config.yaml
n_layer: 15
d_model: 96
n_head: 3
n_kv_head: 1
head_dim: 32
d_mlp: 192
vocab_size: 2048
activation: "swiglu"
norm: "rmsnorm"
norm_place: "pre"
norm_eps: 1e-05
positions: "rope"
rope_base: 10000.0
rope_fraction: 1.0
qk_norm: false
attn_scale: 0.177
bias: "none"
tie_embeddings: false
parallel_block: true
init: "uniform"
init_std_qkv: 0.057
init_std_o: 0.0
init_std_up: 0.057
init_std_down: 0.0
optimizer: "muon"
lr: 0.00212
lr_mult_o: 1.56
beta1: 0.95
lr_head: 0.00925
grad_clip: 1.0
warmup_steps: 200
schedule: "cos"
final_lr_fraction: 0.1
batch_tokens: 8192
seq_len: 512
doc_mask: true
train_tokens: 86230000
steps: 10527
dataset: "wikipedia_en"
Each number is 500 + 40 x the weight over its row's rms, rounded and kept within 0 to 999. Layers, rows and columns count from 0. Numbers have three digits each. The size before them is the row's rms in percent of the matrix's.

# layer 8 MLP down (transposed), 192x96, rms 0.0917, rows 8-101, columns 0-47
096:473455463520437452458517583471537525474605533547570493434495534575511474475512525495492502469428498489473552491458558489461470538474462554527535
096:518484509452465505509486502435601528413542473480550547548513507549553529479506452575467543546486493541459420539430503484524519587468512499503464
095:443506500507523480446444511451502484450474532481570505496406529531497506471419533481499493515568534508561494504506463538509485531463498464488465
099:526529578496552510512463473469486504497530461622489424469487573471535405516480544481528502546525544524523448490440513440448401445444515472491501
095:467514499515507499519466552496406490527557488506425541414505518557405457514485530473493562477485511535549514536480510516548516490508524538520460
090:479497459514577441532461512460438573491510479545503481442545521535518545518446472490437437513534458470466468416549545457520438530448563585457560
099:521481540530546518522531505514475521526535527470513329550477543541430540502562497537555514518461494435507537510550485520455532595510465506493510
111:501522461508455503575509507444490483501420510454434571521500520462463410523453489458522460477476514534492420511501438463522486459498441430468556
097:492507587497459473472567457456474524460506517491556514527430493520473516503483459564429515469582538583472512514476494533568503420485509501497511
105:538476491494450501494494429474483502437555525484498500491569508471467443548484442516546506565591471512464535486521510484538522567531512506595500
100:515476436466518556491477475485500520537503574497611477443487475542485479487488516480454459507477497536463436543550481537462515488570484504462563
100:459546486412559539570523495501469487489565536461470494476540483487401536520435435490536469508532449484509518530508512547479425456526521515528544
097:469510471577496508478529524559469474493472484604476578510505414501537469519481504554533498483510489538468463523449522572444559487499515524489588
095:460432519419488499515471495516477580499521489474552551541472431493476466500491473541570483448553542526511431546519463458481543541448541458560441
099:492499505501429537496489508493515496468541528542490487517540486483535510481583530507505549471543479516528547541554507464541474452494538446464495
107:522510451524576461451558518494453510574480528479546486531520504499574435498487522508493474586493493503524454551545454477464469570521493507486557
111:482499500453548513491480501446563479456495524458495568503485513509535452471479505491537518548509440493465497522519549492496522563454546518569584
094:492494496564481449568480516492490594504491553428550448494452523406509409471536534550436534490532471492486458459494520552468481452519426449460518
096:521477534585530490583455574519506481484467466464504540570520499474508512560534459446546525501433434518526439538587511537448522436435423421539494
097:504491554538484508517509465460511521477534497492537467555432504503538540479482491566503506518437526480552483526533535502520519506504452472485516
107:467497496522495466547480491445562516462457446588546401461467470514507498510607492484489436544455524515516518461497462504471513535521480414488517
104:541464502501493522462476582516476468484393543461462455506496536552525494538546513536455462485493427468476483494541560526457519480571476528454544
090:516499533503499497474446449452468553441488515536529379441495434513452424547474500539441529497493480471469505467528412516558513525496502531515474
098:441451468488521570532501477544495478538458544494478560497489514475521536470486446535444495516499583538484473490467546472509467399448534501548524
089:423588457414563485527464489516521430522472469577473591532531471493539471457490581534464485520475502467431535546433517463540478486503499543433490
102:402479534450512447462457558471509475576456534541446539496544489441501484440437524518508456542504510540548472464542524450481528506477484497464469
111:467503528537442467413496491547532433431548573530480541511524455525468428555490515490536514527460488415496520491554453471528488526508492560557486
101:532471481508461476514531556533446502454434490481515461524510425502474458532486469522498517459520528484444541575464498472494546545520553503460506
100:548503530518529469519580487445486467496484469544520513558481535440516472508510460492525518509483543513582527468580466482516540515552454501548509
093:453509562494462534565535507512549451450482487577526417514485463500510515528480455511514486464530470536467542481524523547448490434442532478517500
100:540490434495460505540514504515536457545433609572482509609498537411517533520502509471506481534390519530486487488434537507491467519468426553467550
094:538537495570430543496539500538518485467513500466463536511495490454445461461553443547428487563506498508476548476516513475473444536504542430508557
101:524433468480462541490454489524479529423551518439461507547487535488512509450506366605471538525501492482485464490578537529519447457464487550438495
098:531436452479520558563474507471453508568520419540503488500486436548508480434440436541522541523482555542416529454492467491511469481550484502526446
101:495555547472421547460418538504506576477480539471519493496509517571471536530564539508460534506465495513460511517509501522506522461509560452517506
101:473513506534424517538474525555542513585503479558518563573465484532506461476448466540510505466572578443504486445563545499495477581513453552483496
103:542486489535506459451646579548544505551499450521459551455435482534557561549530509525519539516488502464513518474533480507560470488509552553487507
097:571544506502496499473504466532499518510459544489505443444492506475534395510467520554581558441503532556571500502497484490540489526529467560554524
100:456597517553523446581561481461438522548449541538472458470500506472525512557519482502456478517530599489438475452511629503488513485482556490509474
098:458474515387508478562476479549540486491497503525503593525487496519483494505489544475519560520466516420497483414515460446548557549458561507491568
093:475445474538567482424547499418474482513485456478560538529514445508513525525470515472491491503556508452464438516491507455466480473533498427539517
106:458504515448513488430554546467522606522463506396476406501478452500429476472553499516470475452538569469544518499471481485511462511474559513569481
101:465494490561526515449487457423524543489509439475451429572561467494483467555509549535522536513476514439578460467513472478453492498464484446497506
094:525477473542522520542516427434423520500468543569567567526486531498493439462490553562477533511438523501520522471571492510497505480548443483534564
093:434479509425486563494549450514488563551469514520478508494520548534456484487512479479513441561564466466451488465527448464508550521494525488404553
107:499482535492449497511467508451497469514564456506457533515479606436448499504580539529513475513461535476517518512437527474457483460512490508463511
111:529547443416508441459536497526480571395599452534513547458473559477489513542480579538515468552439469472487494546470506478564523530501506451555508
092:492403535470459519495522534520558455467580502554496510494468503545509483545546442507471482469491535472542462504471520506502481539549431543599478
089:493546502548461519465531477504524493430388518494499490462486588521545531477464510441447577596455475567475534544449490506490489578418497544537504
109:540463492419537509454547528540562445517432500469488539484523490469500458494489483488501512476447542562533495517444608548481524506480498457531511
096:462515506480474474540432540462548469440555482546503474498483512507501453501440445479447551490523499562449487521508524461483548447518515468505492
094:484557522559486498440549509499530518463502548467522426516517558516514539536502487498490482539467451462537604446529523574503451543464479419523500
112:518464485524408536562496480471554582544527523463575536521479500524504501428520501539476496469496572441524477479535542516519462536513503585405464
109:491509463548432469470554491571551589573512465456460445542481566485538457525487562503470479471543545488507429508516504468489489489503448465492525
107:466545479524472508426433545490522506535523509450490515436489520406531475506462549483464511534501510498528504504589536483533430571543517459572515
100:464481477477509497501532469520517511433542544501426454434537506505466531517506410475516519454444489426509506539461529539497506480442500453549487
102:433490538476474463501515476480446448426555479480490512526474454470475534468483533527539583411559472487573515526493576521487481484558447484599474
107:462514519505497508467505600515506485520538502438453532545494536507497421502464431448538429457506529515504501433502433478512493627517484476467452
098:492509515498487541453570490505470566468495542528495492458521473510476519562538513497491449533481493474529520459463571539525455358545509539490548
098:482443450473544469554550482496493497484509474494524416538463514612440602469568467484496555497469469498558543475485501541493525507460470517543485
109:495462460478436556490556526494518571581593597505494601454480497507520536506456469510502488521502470494396560464553519504510478553511446474545468
098:462528447492468499497507489513531449500499440457418550529520526511401554538529488434462428482481532560508452481430526496576412467519469567470535
104:487552495443534454456499486468491547461515520492502501516504460568494517496513483502484478502479555418540517528509437484517485505483504480474416
098:508525482493478509516469488487548472536537495506435649547536500544482459517536465520591496531490496491530451464498489515589523533489512593441492
099:471514549553535558457525521544485547479426478508496573465478467563588558510519497460489547446553543507468506533421525451513507461520468527388495
109:545513506485509531446453523467472484511554476495492472530478454493433523434542534540492519534523477497514500492623512502497485477458538568513438
102:533507521464477440491551514529522522518529496475489443538493508498496506520499535511543559481523593595518427491524547501471527467460529517488530
096:459452476507452477510524466528532434501484509475578608490524502527436444430459587432557485479450543499506509531473569466513468518438566577537460
106:543463487455488445449492457479493448483580529466483554584460436484508510510496482518530464512486539519464456550499456453539538561447498537546474
105:490525489460514476532500518579528530536527507455531553522523515491489481467454467464542512582518508538559464456496528520495525527556459421476478
095:520536529547500463487513466569521490526473450461449512593536500488552477486496483440558485458518590515491500508494512485537524552558440460457575
092:448471501453477501526465509521540460499392549509449403488500566472470494494531536533461495550528518487470558510474479575439454495413502491492456
098:528512495530492501483503486458465479583483450523511498544549522510536478454518489574481509525484415505478545544425545491521551562482527446483488
101:505458482512504532490515465528482554555505489449394536562527492498515483490533526535514510433528493499574519458528497498481501512481573504468507
101:477506586478553473525511455503545492529470438430542561459473510531513538520472540434494524523535423460524497491498567583514532525555518531499537
104:487534495494512479548502471482485508487539494494486476450455531553527497497488485432566542572435468518561517516566577426550519472471516404585523
097:476566512442430539481530565470548548577565508468500575540568541550488527497513447486519482499444446499488451401499525529482494519451504497499497
094:430504464507552503471551474463467548482445470503457515501506531498527543466511515532458486496489528492488502533471549507487562522545541504466487
101:439500511510549489562554466435505500466515517470488608554499549457522493512572389486477495523496504461548464557538555530477488494502491485421529
109:498456520505495521506454457503496451488412488532500493527519458544483534460510502473427505446492482481623501518562503566508506558489507404588475
105:445499514468461569500588495463428525480452473435451452466496476490417519513540531487478531497562551565571524495540523536551471479517452521524479
102:474541447503463443506516481556499434494467503540467459569530473465471558509519534522509448445453507540533560521566533474481510481492475507521457
095:526491508513519517462466439525504500524544487546530600494506554487565582450465478466528449610522518497535484470523504464499547518451513538501443
098:460515525552551495516574553455490533545472506458501445499488505491458511532481468530537466446456491528523531530467501491485524458521440503457475
099:458488478525424473549507563535503524514387446429541466447455482489451542535470577450494437602482571553411440518472524512522528476469508502499527
107:475492493499510406547458575465534476454576499477502509500532453526514501535505536504514493572495520529510455471454514491439541495495484514423470
093:521511492478494490437498523513512432477438542475480527516437472536508505552538442480440395557435448580476515536527492529504501579541532439507486
101:457481486494543514516532507475474505484541452410493460472466455498517506467509556528509470521475529510450479547591458422503551479477496503496481
094:556456547451527480450458568500506498476519463473504531499445512513460472520555469532522472508573540513563478486495557455402521486454508422517520
101:490506528432515482433516529478510513559498481531542473441562500495526512491504524539509425532525500464432585458517509508571520506477502461542548
103:537489473503540541578544517471576511525496416599521549489526503479518435532482540445420437503529455564463457519481504515523566577514490535518505
105:467442533399458528520480466534547530522537515566494430483492445570557485533491469475454540527483509505495520504498476509551459507546487453522510
102:478486525467467488484492488420567477469526516549589444468491419505531512517536480557464527462490521541491510541519498498532532498547500550526492
089:442449547550475488553531505423481473507508446421555467512522402482411550498480520563388521509481447591521511548480542574471497516473496495542566
# layer 8 MLP gate, 192x96, rms 0.103, rows 9-102, columns 0-47
105:553504542507431486525520550558491519468513468453538537487560475557549455491438448475466506568445533494530497430497476549489566512483561502472500
100:609521467444569542521525454505488515556505529506519444491497493509511448554450451556505497401609435475537478511511515478466508506510477516537501
102:490485514424468532527514542459526470555503479496573477447489556509471495509487492481592517384509455493485465481528442500491444530550493451560546
096:579520602525495470463552503546487486461488499496483414447545490484532475491482529533539465508530472532455520540489553546528439551429477493463530
084:465486474524466482462486511600520507534418449563528469460472513496496505585522499513493490560460524469481498476511445536496505527527437484542548
093:461480496500487457470428580505483473516516480476463511476489583476519497514456518463484466540501463502535438438465493483591443432533497535459480
107:540455491551570474521519487507471494519434415460468525538515473566443483392462488517471458450491524521513547515497530457499445555436471469442409
095:470547518520532543513472536504518481550546442562456490487517520397515540572513428428468519558511482450464517527515507459478442569574487482544491
102:459475488470522463520505482512529497572576550464474522491523488503574543460440506441462458517509425503523538478550488497525566466471552514488508
103:505541537511485472467463547449522480527513573461469534538535482483498474513548529542485462564573623496456503448473475425531477527524505498444519
099:482525434582530582645490516489476540433485519517495497510447491423440533564513450463490529521497492488497488476436508474537494542513439489462456
099:519470478513493484521455470429449445514508517574492536542488523543484499433430544531495567440503496446507517508456488601514526482565467479472449
100:465443500514535484506546468505506516458427500423512508525487418462465529556507434494490471499476527492492509461491522444475436566463433537521469
102:462459521559508540542494506464451567501412508538511496567468522573518440503472527507522470480520510522439568580514501488478530529510447446518451
110:478526500509478444402480481474489491494536481443559522416477513486512504520531524503463515488506513400455435515517516479552467528407507476453383
097:494460486432570534516438477448520415486512530564414542434489453579550465498442526468526542434503456465493527492556500550511405492568543507447513
093:515535513479490492504476504500490527480464409492456564472461512490462504532494390491540483464521528448565492492480504397564527487484457518446423
091:488428445538448533456454531536473444468549505498456472536512566580498509494438464527536508450517573476566538425530572493451523436565541482503511
094:455494499592499505531464523442531494499450472453502473432526470564552565481492521540446472527504430462606503464481481462509496486533489567530440
101:525584464468545563491459528422496484538558549555483506458416525448503502517525424558581552441539416522489452449506523481500442470465440500557423
104:519536473504541554553484515444551460509516452410519539478464514449542501589525531468557501517482530452407530503411457520540570485501505520511462
095:506509496497439499446510526503462509502514503485453455486456517525517483466445552432573409484395569468514457532504507498380436500499435517491528
097:561543485471488549499516538534504413493501547506481564562520515550534452543475466480535498444527543466387482451434429464498456423512513512511489
097:509543491418473557535480559523475459493432560505466485524503516503489514463529512450506458525494474530513383510463514574520448439514491464439488
097:463524548530490469522457504530530393453580442491450501482545493516486464489520449466517577552512432458492517547498564467524525486473448491478445
104:493474426526535485517458527443544566463481457471487514530459478462540506495505536476431517514515472547494451440498517490444487563473498422535516
101:509493457513461394448461568522451519518466512471458478561531471528479426517544532536489514460475543496508485442506494493473473520518446535486513
101:492518515554510492542479519543524552518484524532414526497531469595539425500442491497516562486499496510469499397519528534526544520505540518378489
093:491514437487394530536463470473528556424525507535569526538448443486499500483508509521508535454491519514531489491499547504450487434524529509619499
098:576520489467431512540490455508514539478531502463557480481481459499539535501497471467440495438510441469479612499542513528572521535556547534460469
095:458433546527505492532476587442562495516550464540539528510478506456539545480573522487548522526466532445443463465496440444509492477562443502551484
113:454505475367455536510503451553515440496536518432521506520464485548462479566528473448543476441497481481438504554556441505509503544468549471487475
091:451414425508572528494511427512515477491464519481565506478505512491474474520446496565489527537519446491505476421496472464481565574485419486509494
100:492472543538491545478435515485661488558492518473507466503484514535510578493440453440520516511458467502453458557476481539519453477457562481534502
100:552552522521448499420425486480570497476502462489461539536478528524451471509456491520534499539392540545457423432493411539466508504503486456504538
107:492509525472524478578419495459473498536499583517546556524553571485450463476544456545503518542494474508437481465536460496479475452559473410505502
085:565491550471536556518576484500485532454458616483432478520476493497497483514542491532523523523450502564523493501543509505527487556459483512566475
099:533587484476468528407505519535523477501549464486410486567528496544477561529446505497534510449481389524516513495506549497557464467520460546562425
106:507577533556477560507534530510450481498508510461461448477530470515501514459527502463501505407462517527554537476427513542568490490574502505568594
096:489541533522482401498469458527437570570510513501495501535490478469565510470550499518610547478526446537534525468520455600457445461496524500538473
099:546466505461512472460510497464437507501523504463467527441479464465548427487462483440548454513548568511463517509475443451494444548461507540476465
103:485572491527539606529539543466488491453489545454558573475527514494483495505437510530475529499442456571495541562442539585479497510523484490471552
100:494486484472462499469477512428514549507460467432486532542454437475517459471432483507493552431454470525581522503512502555534538437549514508556539
092:552494536464489570528461599466470478582541421531513489475499564451530590502559480524497482451427476488553512558467517514474499486443524546512480
114:506549570466459422443507479447504432541489569483492505545484497473535488479513522505484463594457515431541534481564547530431481519460491480475501
109:535387447462502526579519496478496520479462541422503494467474516486493517434419495557473499492506516544593519482530518493528471501488582513533461
089:480524558473395462476551541510565529552495503475455483492485572535403483479496473508470513492510450521487535501558414559523424523447561533424450
092:515478504559528422471500525527572433468495517497540519529482492530528436445491430554527514557493477501513552415511456535501451511602448504490394
101:474491510525516451538541546537440504495527503520493527533514473454556526510528527472395496494516574563487458487448523508523493432484500439500482
094:569381484433491556481496543473517480506528488519534497533442580477484558501441376503464552483528538393529528491515493484477439514496578556504540
099:457549529514480481446478502464447524467528408474459527503497536537416443490513477490530467550461445467497408453537484467461419537486451510467500
110:489470483511492533577530458460490501454396527508485504571489523528537563539519534502462475537469454557503531524542432471552562506478522472439506
104:503502446493502539615457490517590484492448472444454532578466463515485519532472436483447528480465484460462491507501535466536483576574580521545481
122:484498479487570517461444470487509512539481527564475512497488576525478411457517536555555549507530446458522485538518512504501444543462517459506510
116:479488546561437435495482537519519540528499528522548478499486461508447573433396550541485463448551436512504549439515456494529456529501516535481503
099:551507454496475399473495496542483438521561486473475533484447522502542550535485444499465507531519531503477472481456494443432459540469480545507511
099:483494520448509441520452442496561492529492484512431517467484529554500576487455455514465431484491443452500472555505483551521530422527517478456502
089:477465485459547540471460493531407437531541454500471413392476498474528539486473489489543499552561548460502536567517457451525470547525472470482488
100:481529487599485445511497460465507565508501386413523556447480424491557484498524476487472417417496532516493533458477541491541521490463481487493522
108:524485503511465471544507541448465502480467440521494515585491522477508461499504560533503482543532462453514413486424503438472536482435467472429488
099:515583493475479487600478523499512495520467509535469444489502452510549523506468510471447586492509485442524558459528508481561448567438488574586544
109:491541497508496514480498550499475489429489487501519499439475595527478485572516540460581469477493476518531538478478514501494505496514424477467489
101:570487468536475570482505477484442504501487524453537511508472528445517474486507503396524481470514463564527537582452521547413485561530546450499506
097:478462536517494571524558533539512493469464499431567527427579487463473534451492543514566528548570487480434444517426460527562504502485559500503493
108:506521500568487518449468461517437539557504604504514556479427486562502504459493497481551493487544514532541474522465563573566579530516559521480517
101:536496596537442462511607512508551473514494449537483522530554425494485538482497502633601549559526471539444457510543522531537484532516471520452495
105:553444512551476461468476502500534444469452521480509513501544551476469507487475465567457501524424516495546395533461479528544447569460493516434529
107:460493481442463435469501523483495499430515490529471463494449427522516448503448559481542476534550533519496443545513465445432536600543490455518417
107:551509465569464503539515537464554492475521455467499526566475534495542486591427510503504544533512528531502519500436476459498479518466448499468468
096:492441493563463492528518436506462510572538551475510454497433515492473556427506558542412486487542533452500454414523468532483537449519505512495465
097:468514520539554479508499453549582500474452485517534443484528512525546496495530541522559524485532514479440492463514508517531438467432468444556567
097:461502493528494444496497576544573481475544571469570469437526478519550521519455472467487428503450494440462451472455480506514536532475426406514450
098:507531491581499508543508469456538519477477537483562576506561534537488506449506508491528447469502499430520471457487503550481403496559547520492456
092:495509527496516498457443481487521516517497453509481519485511564428523490528556516456438524495569493483487537452456564516524491576478462507457448
100:472555468500590467585444504479522465506511587465515449482500517473486584464446572484519455544554441475524544431496460528508495494437494565429522
097:514454468528490481516504483467437427543438475426540499466480435458546530463484527517555558506502512504537426522437510496473451591510511522559440
085:497421567466554434463453507448530440504452443507550519490534552524533569547509493411490482552505528490459535488503488454553459453471596506514505
104:457453525526534476500456571488534536487549487543499439547455465569480575453526471536468569510530561530521525524570439493474543499447415581479450
105:511452533524462500507499489534505453568634529509498448503477533532444550548513504492481458479504510519516522466439453501504550515467481506499511
106:525483496577535445481494513548504542552499457497544451541517520509536496493476532461496454535417522537469508422484512437425510503504441430496516
111:469496394599433489457517479439505473453531447484549491459448498526551505500546508479453415506564488459493506435458526494450453506493391458481466
098:563476528432492474456496512445517493558582438521528540494521505550548516481549475467588469439425515491538468529539513496456452539456471532512485
110:529380492551421522465520499505455468527457508464520496427513505533526483500479538476516511456495433498533582392539473452552504509507566469523530
103:519599568486522496494563498523486487486525496486471530432446524559505487529492541445472460495444525408506516514543521439485465506464419613493567
102:451502480537504591462481567503528503497511456497494434532545581551389493520523522464524468473417463487486502522515609451479413530479460460494443
096:502551454482562519555472489520440545550576481521467496537457484564472531482569487478469579499537535472458503577520492525533526563521466496518520
094:562444523549494475482517463533609512527505498477458518448545477534458529554480448445518496439508533496508469567540484544453493472504500598467473
097:443442489584487501468498588494578469553509466505509562469506501530490452495487517450500530516519530502496432536537504493520543471477403480499513
085:484536509479536615583531444510526585480496541513480486525430433487487493468529520460502508571458543438512532516471543495439449495475450552507475
103:469543492491445563516485504482521453446505431462465466501528550526470530514452480390497529526526441489466584449466477394471584514481494441493475
103:581540449518521498556449442546512518541618522498467486517501450447532506553502517565529506581527475522490445528525468502452479493567508538551485
099:532527540518505579519551586560515541546438493490541562514512473486501487495464489426546457490496500453445495442508448524535544426550439469508565
098:487529478465493523505568529499482489402474501490499486530452596541565496512494553486591485454537470447475495539460517414458584506511438444500538
101:457516466497516467527532499502479506463496537534532541544456519582578534539603515467432547483523530433474478516505571536495473456418499474494460
# layer 8 MLP up, 192x96, rms 0.0995, rows 9-102, columns 0-47
104:530456535449533525498535411542477494479478519481443517455514481435466515582539557449481451506488525583520479508547457432520540529499508480547558
091:405544516499518547549462489527573522522498519517452527466457492520575484457505501468486518438437549480504467473469470513489508490491550466534559
106:505584431468421544497464569447494462528565488451528501544511488453561535457567505484482446439505496476543547501457499510440456519497452517562502
097:456498491574523540520500517434529603531494529519533519409440486503558550511467385575489579461469526546526469503527503477489532512501489500447500
094:536485550508596452534501523531507492488504544551522482505472516492532458521539502542392410558511560478496461590548424475471564502484500512457536
100:473505411488528495496531521464530472460437491473468459457499486509572539454544521465528507519538493484467522394490443523541549502548469560494453
103:400492486469473481575495587480519561438455554530517479560500515550557478497512568439518455472512521518511491512508524424489545501551451394497474
099:478504536512538469527522534502544522535533495552541502544521524489511491539476462479415567584457579568509503489536445506513467501515539429502504
099:480492412480455521468474489462527492484430519472527494592447466531533424501505581542472552519531523496531432503503524486560504478496569504485487
099:549506528476508505514448505438442533534517545493563506501422567525458534481534424461506457542569546507455522430524523495527522452488577456494510
098:422487531472502455510469504582445475500508440506533467488453512521470491497560423505469577488469580547487438491551499502540531552432504521529477
099:460527456522495408465535519490387556548492434520497456519468547506470456570522508494519481510583497526515549497543503554537515512480459569465454
093:463452502408445486540428521471510522518500502478504553457566454475536486525555510555555489539464467533533460479594535588451499479521575497536451
106:507450581500534500540518488457420497445518530461464559475498511463471517530499547531473526504422469546551536443519494482499581469516518495532431
112:511556493526486521464489515517552500507551553503503539599521493506483475468446471535564414525523485496607443512459441538437477494583503528528539
110:536532436503410496513482476534577565466486432454582507522459480471457521452457480542460460580476465475532457506498511454501511487457527549587461
091:490506483546589429506509471469462503502486537537541482488494503493490527497470494575438416529476542499459415570508469547502446545444539489415437
099:439480487484521432482473485507522504539462517506515490458574518482531516532469458526606510547534452463464558531541493528493435467558520476490449
100:542561528438466493507521434510561436528444483445484468555473502464513503487516494519537577544497482470452562501433535455522503516560456442515585
098:426461417474519511465463531488551444545471535522497488539418475480486498463558494490520409470528549503599455506464496519481443455460507520509466
096:464577454463518500541543490512520530536604503463498484497432542424472491517435417488531533478466472506561509405467514564502515518557533495513553
088:428511574524464480453524527492453497533456484508495428569497552521490513439541509422571498506466503445466467466576500431476465520482472481497590
099:509513497501548467482483398503496493535446508492523456518529529530529485479468479476566540596533551467462556537555520535496548521460509554395549
087:441533519475512508515511519511384511508504536525464463491449522400566452599529514443493531545534449501444497523458515503512502564514467485550500
102:575440463521585515437461499439475526524478554476535579524487574499510437501520453574522539467527521525538458532551513573513522485482484478464492
106:445510399460544442471487493480527406509455484474510473560477551526544565548505506519462470523485555547493443480471497461482478558476499409574579
094:495475531492490532495397494492544433497453457531451537514546431497496500529472546469422524427490493480494472484482434521512463405545598447596466
096:561476510448516630509502506542468484524525455528549470579494595500484377419530537475548481508534514522454493467499475511542528473492508488473507
088:509483494511459488481498565471487478478468520489544557492466535511477423457500487502542486416460499481528444532524592459430515485506443479501424
105:566482416497439492497507478526458482445529449515550446482537529403529499582553484535537452508523494500458516522549437434491493511511540445460445
094:510465519511525522479446511458455532510578522515412510455507456487441457503535532500527515519445571496479489562547496589504535419499441538493476
102:546481478573540466483518488472458493531422495471471465491459489530525481464477448460501439501473491492492506481517465541422513506491445488550499
089:538523469517479502487443510509536447430503456454467529459475575562527433472524539494469542513548470511530416418511528556494525481462497453537546
102:559482503499591610470465498460478485464580568498531529463528547437440434516513539440454475477470498488426433553503520489545431527565556568483496
101:465442500542496547539525530505559541502395563482482478553525448512446559542536504584506567453457483520510539474500576489509452453518521482544491
097:584498527487535495507524508472540526515512516404475401494494452462464497485524544561551469466470448592473492509480469504487528532518512527493489
098:460540538484543472448453529475445467534535541511561524520478467552518473515534471522468460456522557517547523520436491472449470460465539440471508
093:484572496522483497461534546528488513596535478475446448573538534490488564446467550455503553449497478507491548508450584524493467512585501593518502
097:501579504479483412440532492495472557471451506464482450509467516506496518521488535493531578489541547551494436471551563516481475514551439508502531
089:579556507546463504524573526467479534423507492457507518514566505554497453482555455485452435465518565421460469518497545561444443518523476538523489
104:479523475496499496467469508455492481499517480564501508428431528495440501571488497486424516433535543575465414473513462509494473503493450517489481
112:515462538461451495539452473441491455538524510519557410539472527514493522509395409507507432542493454505456540470467571455584450496528477484516501
089:479481561495473510494486510460503491513520536541426477542567518536608505469512505522456493521469522554411500432542528527549513454471513529514546
090:463462495571495481446509502531467487439466480562438577476418484467465540526520468451487478470491483538574494549448467443457459435442481506467490
109:527509476553525552505491513450544435547523515557455487484489511503528442498583488524470557502452517522533570415558470462483529532509490495422502
103:436467530485520503529488485530516544553487551499523592517478451544502537566522473462456542497503443488594488522483506464479539484513556512568554
090:494515488491514515569510469487501463525532468448494519478450516463489507483524474420450482539583561469531490504489576523539525505507528548563499
087:516561494516534445552543386551444528479459528487485533484404506477433496515499535505511474515523526543512465465501541494496469439464429468512496
099:495465525500527485489504492557484524517547526568478419474516462455453536496527552553510520516493488527516507470571452513497578517438496449499470
092:552472400492440516533531490436490536506468492504515558515443566532456469467558508431465474524489605452456459480512546482428515560491506433520589
103:528490389508441549549456523486491566396534528473554532487486519520530581495452525536455509500487517447504518539502447523434470476498529564530502
116:530495513484498473502484485488588449518535588453519443462531496473516506450448520512480524519520516490551496485545520536522525544483539515423470
113:502542546529412498481456541568477514476470539448456500483514520515478500435479547446500574533545447562518528541489464437495529464487432524515515
106:524491529503521478529441481510505502572458547523595485517520523542546498500533439519532492510601496493443547451494484506544449468496542503506498
111:493536489481516482524481526434509514484525577518480468527499553560511484433467518473498467468539485515437496441525529518515425467497497516407515
102:508582501555474544516488549525467539553490524530439517435466556509495446452539466496485498476521494513491549524533546514478533484579395509494496
097:459489443597507528474510599560468501516481526465498557554512476480470423499528497470517498458485500514502521379517473424484522583498470498563517
097:459492419459469416463474529505504459481502492532459538449487509479560502476547510555565473557551482509464526499575491431477422499415551428513531
101:465511474546470518554530491515480535612498528539494546585482520497411556483462465571514531529482463547573556495471522545403506457508518533508567
112:477511461530514521551496567423509498533456504519459485496554470520513479514453494512499571503524452446530466506463543409480586527413501444465527
098:565464493485514520555516553492510495526566430514533455570427542429508477537527496455562537487561490473513607508605527528468574520483435497520519
100:457457529473526502497529540517427532513439573573448443485457561482467457474521573542469527500502498472500413428548429523499486451415509491489568
098:404471544484536444502515495472500493548535526559485421534524424503450526485455483464480522496574511452528544516445529437479444576473454520518415
098:498490504532535459572436542496570472551498521505506475537521426430528541442584492572543438571504504523509467462498531542499490516502559480530512
115:530505508393569439516538513553487493532454471501507508537575460456563513498490498502543500517518545476477478492511418473510550449446588435470448
102:530531494604530470493487512475514490486495513546480546466557518500471468554507472432565511577477523550490591486499512580543550510535519516461459
101:491485463521492508533523517470616540521490496480525448546512465493529544440510519489459470478504507561472537467506434466549558510548494434464488
116:435481503506570530486505476521517473526478489398444470559502379509489502496430488459421549492467494466562479474482516540503503503477484436542468
104:467464535508485531517498500510501570462543440538500503519533455554584526504476499536449465517510541491449529558531535416519537517546571606473439
098:454462474512524502501561486519397532481506540452501497484427566544498566463526550482437505526509506500470552518554445513521510488519525516476557
094:491469499550524475509545542527511514431491507524504500551521519490489463477479492450433522489568529463545449447486495534542546551498461457534491
095:521535445559506518445500546473555465479459516553474442504552558541495534533458563533506498541445520479507468447508443476484485514452487497450456
098:539556525460517563573490531473491527455466535528432483418495497491477481425462444518498473566519541493556541540501480526543517503446434461503417
107:549479525474422517564517491450498425497510499517532507433578529484505520472549539489493477484526509495512561440500599526500539511562533527522486
112:508478459550538510430466552526505441614513422510464496531530501492465469468481479495522570439482527481400435456483559495475550541555494475533543
095:484557529490548537472562533473504558540525575577486478518457531514526489517523513467485469594499421595454545443525481486484604507526520525518506
099:548435501508552466505503548486488466529583433460522541462479596499500463495524525487427546601539418494541562547496437473507459472550551502505530
102:451528414551449533554516537479579438553446409515508526527525522504483584550470509456495548470482571474441512526430538454482496496443532427488541
101:566529541468571477457567499505531508489481495501475531469498494524475523492531498569540517475509500539466531555527531580507520564495571490414436
105:598517511515500547559462529458460510451585564523553537459476572450486514459462480516541530517500517562484475474428529448424541540514564521436539
103:478437516550454495407527469530502544505517482427432483478547449541431468452528538442566449468527408500492544502571475485486496465468501429526563
091:543471545470499496532488522489564449535506472511571553494531467595538505550514497540505438483520498546425548464530572513477502524531532513422513
101:448508459499519449455498525565555532533537509423535471523491508559503615487479515569426478551488519528506513560477496488522499508464485482558503
094:524426510483450417553521500496434536577507484595498472498485496513484579487587439528452543439551486609519467493534468556510495473538512453519490
107:564496536503549518465542405411496540538499500507540467488404493483535499524479491442526509478558504487524485530467472491544476480542461502465540
093:540452492519492486503497517562440500507483481487385536518509482517479518453546515518586475492526516512409596448533427499478476532521461567423498
098:481591519491524463448482496455461540459565508525493541496525518545547466590521568485449568520578481481489494548458450508556456500562540483480495
099:552460485497527547476433518478436496493536498542501599492490560508561445525488486502511472531545500437497490466538483444456541396434490574492551
098:475485518462492540485525439531444589470497489470471529433560436495476453556509501499492535518431534514521429540455468451529489594415461564498475
098:494487447535545455489499487470477515525514454500505541550545475510504504504483455448429513488560433498582543456492538481471494473514420541477445
109:535512501609507453517458497493502575536503501568458459447494496429461450509520503488482472581546470544512447481470503487596453546546476531441458
104:518591486504492569537535546514455499516444485503539482501429456510504483494533500457529506514493489442527501523481546510469575490527530569552569
091:456558466528445519442508398429540447474448478460598458483484559552503506479550471452529430505491505521479480454514528475462483463537441449534489
097:507499469454517546484528508516502523513450545461410455517441556428466538418486421515459538546493445529424508474541492486476367499539457537543532